From a checkpoint of a small transformer trained on Wikipedia: vocabulary 2048, 13904 steps.
Each number is 128 + 32 x the weight over its row's rms, rounded and kept within 0 to 255. Layers, rows and columns count from 0. Numbers have three digits each. The size before them is the row's rms in percent of the matrix's.

# down: layer 5 MLP down (transposed), 512x128, rms 0.0614, rows 81-100, columns 0-63
# up: layer 5 MLP up, 512x128, rms 0.138, rows 82-101, columns 0-63
down81 088:144090165138111084065122110100109150168165183126161148162135115151161168118186112110181117104057128159135122147176118158112159134120121166039155173115087124104194156154135132097108151146082088
up82 108:087113101170111150176126104107126115150148140201183155110130105140109098065186139098160076173149131139085109200058091112081122208170122122117096119149122159115130082176176115138189097131110090
down82 103:206149116157148102129130098183064185122126121090109192121045132145087187153151133151163099107148132197153110147190159150160149136128112128126141120101124104101106099085076133141114158130126161
up83 086:126146116196072085138109154062061196147120133126147114151084118125119122181142118168137120099116126094092054163083114145137136111086086148214140151150160097130079125109119080124120187190073106
down83 092:087082111142151172115168135091147156166123150098146093100180111124168136104089142144114147126083168125144122144100077077117114128065148085126113133131151080138117158060128101106089077130131157
up84 122:156146195126170134162130107122054107097084105189129118147157095203181221124103126210061112083103154126125127111096136148154155127093081120188055147108129130114132182133114089086147138151110117
down84 122:136117171148104124176159102124147150121087091136096128065058147155128116097088100098124171132108183083093156147157100088069139132126109106130167160152106144119102107068092136135112122149157091
up85 109:113149111169136149135137178080139142121121097142146146143102084133052043163119132144142102160144169153180188039153145124164096102186162155087158103118102151124139178128129076137094125116156149
down85 099:141124181118160099161144135105095125146165116076160141172127095157120155058079113101088157112127078127068137134128129152100105155117066087156147132125151097133103173086119164132090065162116193
up86 099:125142134140058116163119185129102122127111023131143187102134104143157087180110139122110131150159165203066153123118133149135159033138135120109134026056127126136140114111151146147123128130175141
down86 086:138109109111171144131093133134137084092141180146139141118119131155178206140128178089131141142166099122132088190187077147093081173149108160064159124162154149118136137156099117090121099120162087
up87 093:073154159170133097151134188134137123148141158103145111152125181118113138187115153105119115074183144129146140086158123127110125192118097086125103155147080123187113138068106102159137125179109165
down87 097:110107083081068115117147105135093160158129149147124142133135097149175147072160116162145131161120119118139058158069152147151130127157153162156150129157120221027117127151103181118149129137096074
up88 114:147183121078159105152111186125115164125140101189100136108115190113140153079188130114140127092179152139144162061154151123129093105095146099139144064073059114102165153136188149107135077159139088
down88 108:134136123128125134123114156159086102148150098105108183083148134137201141142119067142106106140120112067050123095132171109142138056080147139143107082127102116125160149147140116136151161114112101
up89 096:124116189113092074162143111106125127166163169148114060104160186186140167094162107189139113150131144141111171089054121111166130131116121193112189117064135143109128157104084093164143108100083099
down89 101:116173124129123166073101122116138062084142133051094123116178133110128110132097079138125132133093139111088130121090136077133152123117132134111129132093134156159101056070127119116072140133145168
up90 098:088149117126124125157092222091071045127139108125196137096166140157106164094156122095145131082114088121208149131116082110196125099171114101069147144180164101128107138158106110069127142152066129
down90 103:152121147142178065116099135112108141088093175137095172186061132139154103114145123067126108127115134110171170158155102129095144131151161104119146123126126144084153137151102109150161109161107096
up91 095:097135168110136061106090142158182170098106177109146095146144087102193139095130144091082136159134093138113113139115148158167158166098124074151125124142131089140131103151163158136112127142160165
down91 100:115170128133157101149086111099142099087151126112130084144148125147148098169117130148082126103138072092130138091145159111136149109116153137175085152107133107119094129147116110144144146099054135
up92 094:093135096133177202127132131118127084163113170123139154179148131137151165098135148118119112154109132135165121071040119113170131143065067071092111120164132065109085139137135088069195136150173143
down92 081:143114079177114106099134133184178134159081093187167118138126114141047191112106096138173103076130163151070126083165129152099131157210152151167103130136154170086176166101149081113086104090112148
up93 088:099156156108119110121098118103155165143137146053115170069145125094138110127104182137159120082169106101155122060149197121183116164128156107105087132100114094187136073141129203177154117146115158
down93 086:112097096092211077148092153156131120134132148162149135143092096088127168125120109111173156148083146170096162181115146169096097154096104058130138137027108145055133184120084099087167135127168113
up94 097:086176151191141098149114119094149134146163109085160118137122143126146082150122165144085156165150120165129137083089084128135175087119120173144106087122110162090075081132112130169147159088138173
down94 094:168113115081181081138131114134053145131128173147135114183087139119084154137123117081152135108109111123068119162156187079142171148090111043141130176102128132165125148100162118179153127156139057
up95 086:132121136134149108128137085110080130190128104147126151124110136128097129117182114074123122074120102107183122120195101104098132158126106131132128166227127056142124114123144153161121154158143084
down95 087:138105117083066118110123194154101071142140115112137172122095116128116128089099193134132214170111134135116144089204156160094115143089101123072114110089129150182158111080085123119100133144143126
up96 088:107118097162094077162115148111105146096130073160120141161144108128120106152099151106133124119147139125164186105140133090150155068167065153188130168129140103162114125081080154147113082092110129
down96 090:079159109072162177122135115079102115125129112132110107149122077171150183090134155101178108163112167137063161178119136158121118098100199082165084118102113120143146149106150126082144142136213129
up97 094:138123139145149137180171091169144083148106162130161132113127122141137129092092089131154145077137142134139166123088056133126110174128059124167123133039145100203090140076177108157147057172108093
down97 107:071120173046146146076133111113141143123149133135113117227126131113144132192154127184148029173100107117164102124096098108113157100112195129110103143083216161091082156150149137096110105141153153
up98 107:202093113148175113099175184186147104132112147187157074149098144111076128168151121139092153164154134078124157135153199147091153159135181116091084183082140198091152131127130095127095124111107107
down98 111:118146111221146150183146123167168069066129108086116067103116166099110136076146113130160150112124138108142099126152123210067156110141156046100121095113106136091113139147137120125130158132157132
up99 095:085074135128150142172148151156153131141149049100181110125123106163155099143123137128154105132110105189104188169100146099067092155099059160102186124120140108096128170061138125096102092158127175
down99 104:150140119097066150089156128118117135086105130111117127118096179081119137171106194097209146121093147137155091110143153188118164122087104135121144114135140136051105102148201124107130114110137184
up100 098:110144153164122201148172143161160121142100084142166118066085135192077141107085077126146112115150130119115141141103102107092163167156113121187153120171137163095162144085177184102131129115095149
down100 100:081083109103170161142060128122078106138131108122154166125174129124142121179178169144145164086096094093164143114155118140086204164139101087086078129105113115205088121088141124147159111087169095
up101 105:154157174208120098070166149162142124117146092154094142102114105114216141160067134084133145112130113120120177104138126141121180151129118158148185149144158075119119087122119135172090114130190118